Part of a small language model's weights.
Training: 148M tokens, 9028 steps.
Each number is 50 + 10 x the weight over its row's rms, rounded and kept within 0 to 99. Layers, rows and columns count from 0. The size before them is the row's rms in percent of the matrix's.

# gate: layer 12 MLP gate, 192x64, rms 0.11, rows 188-191, columns 0-63
# up: layer 12 MLP up, 192x64, rms 0.106, rows 188-191, columns 0-63
# down: layer 12 MLP down (transposed), 192x64, rms 0.1, rows 188-191, columns 0-63
gate188 105:54 43 40 60 31 52 30 48 61 46 53 57 42 50 50 47 41 50 26 46 55 43 65 38 46 42 61 47 58 51 38 48 56 22 63 45 50 31 60 59 56 44 52 43 52 70 47 40 61 53 39 31 55 52 40 35 58 33 45 43 52 51 54 54
up188 104:47 51 54 51 52 55 50 48 43 56 61 57 42 64 54 52 48 55 37 43 64 43 34 16 50 62 56 51 36 61 49 52 44 40 37 61 56 42 59 53 42 59 62 39 36 36 68 34 55 39 51 61 49 60 57 33 46 51 47 66 69 44 46 42
down188 104:56 36 51 52 36 48 37 33 62 59 54 45 62 44 51 44 65 48 56 56 38 65 54 50 38 53 58 32 53 53 58 46 55 50 63 31 53 42 59 43 50 47 69 51 35 38 53 45 56 58 58 45 63 57 53 43 70 52 33 36 38 41 57 74
gate189 103:48 41 51 51 45 61 38 31 50 54 44 31 40 45 44 35 50 57 58 34 53 59 69 60 60 48 63 51 57 66 51 71 53 55 57 37 50 46 35 49 64 47 58 49 37 18 50 36 62 41 50 58 56 45 43 51 61 58 45 38 46 52 44 54
up189 103:62 47 47 54 41 56 64 53 34 53 51 49 43 42 54 56 54 60 54 51 46 45 66 49 60 59 50 60 49 61 34 71 59 51 28 54 32 53 50 51 67 60 61 53 52 46 62 67 48 62 30 54 70 43 45 70 59 53 45 65 66 55 54 53
down189 104:30 47 44 31 54 56 36 52 43 25 46 69 52 44 55 37 49 50 58 54 63 53 37 51 54 53 47 64 63 52 46 37 65 52 43 57 44 38 65 44 46 56 48 43 50 60 55 36 61 49 51 30 57 61 37 32 41 43 35 58 53 43 49 63
gate190 105:32 47 68 45 46 52 54 52 61 65 63 52 50 43 54 50 47 39 51 47 38 32 44 55 23 59 50 74 49 49 44 61 50 30 60 43 53 53 52 50 54 53 30 47 47 52 35 33 65 52 52 38 54 61 49 34 41 60 69 52 49 43 46 52
up190 110:34 48 45 45 40 29 37 42 34 58 45 42 50 53 51 36 44 35 56 61 49 49 74 57 47 58 48 60 46 46 54 47 51 42 44 63 54 45 40 53 55 62 51 43 49 33 40 41 46 55 68 56 58 61 40 39 54 75 69 40 56 37 51 65
down190 098:41 47 50 58 40 53 57 48 40 51 38 37 41 53 51 43 39 48 44 53 33 41 55 46 63 42 75 45 43 44 39 37 26 52 33 45 66 56 56 40 56 59 52 69 58 45 45 55 46 59 52 72 56 49 55 31 62 45 54 38 61 40 35 51
gate191 102:35 69 53 34 64 57 57 62 51 52 49 51 43 57 45 36 50 43 48 34 46 43 56 38 29 60 41 49 38 75 41 56 63 58 56 51 57 47 60 54 54 48 42 49 37 38 33 46 38 47 55 60 60 55 40 56 44 49 59 68 51 51 28 58
up191 101:34 35 61 69 49 63 45 61 58 52 65 32 42 37 56 38 44 45 46 43 40 41 50 64 42 64 38 48 44 56 58 26 41 40 41 48 27 41 50 65 46 33 45 54 60 56 35 56 53 56 57 42 53 58 47 47 57 46 41 42 44 40 49 47
down191 100:48 53 47 43 49 52 52 39 30 56 46 64 52 61 51 51 50 48 51 47 45 81 52 40 29 60 59 57 64 45 41 52 66 54 64 73 44 38 56 42 46 61 42 50 41 63 48 51 58 48 50 50 51 68 40 46 48 67 42 70 40 34 45 48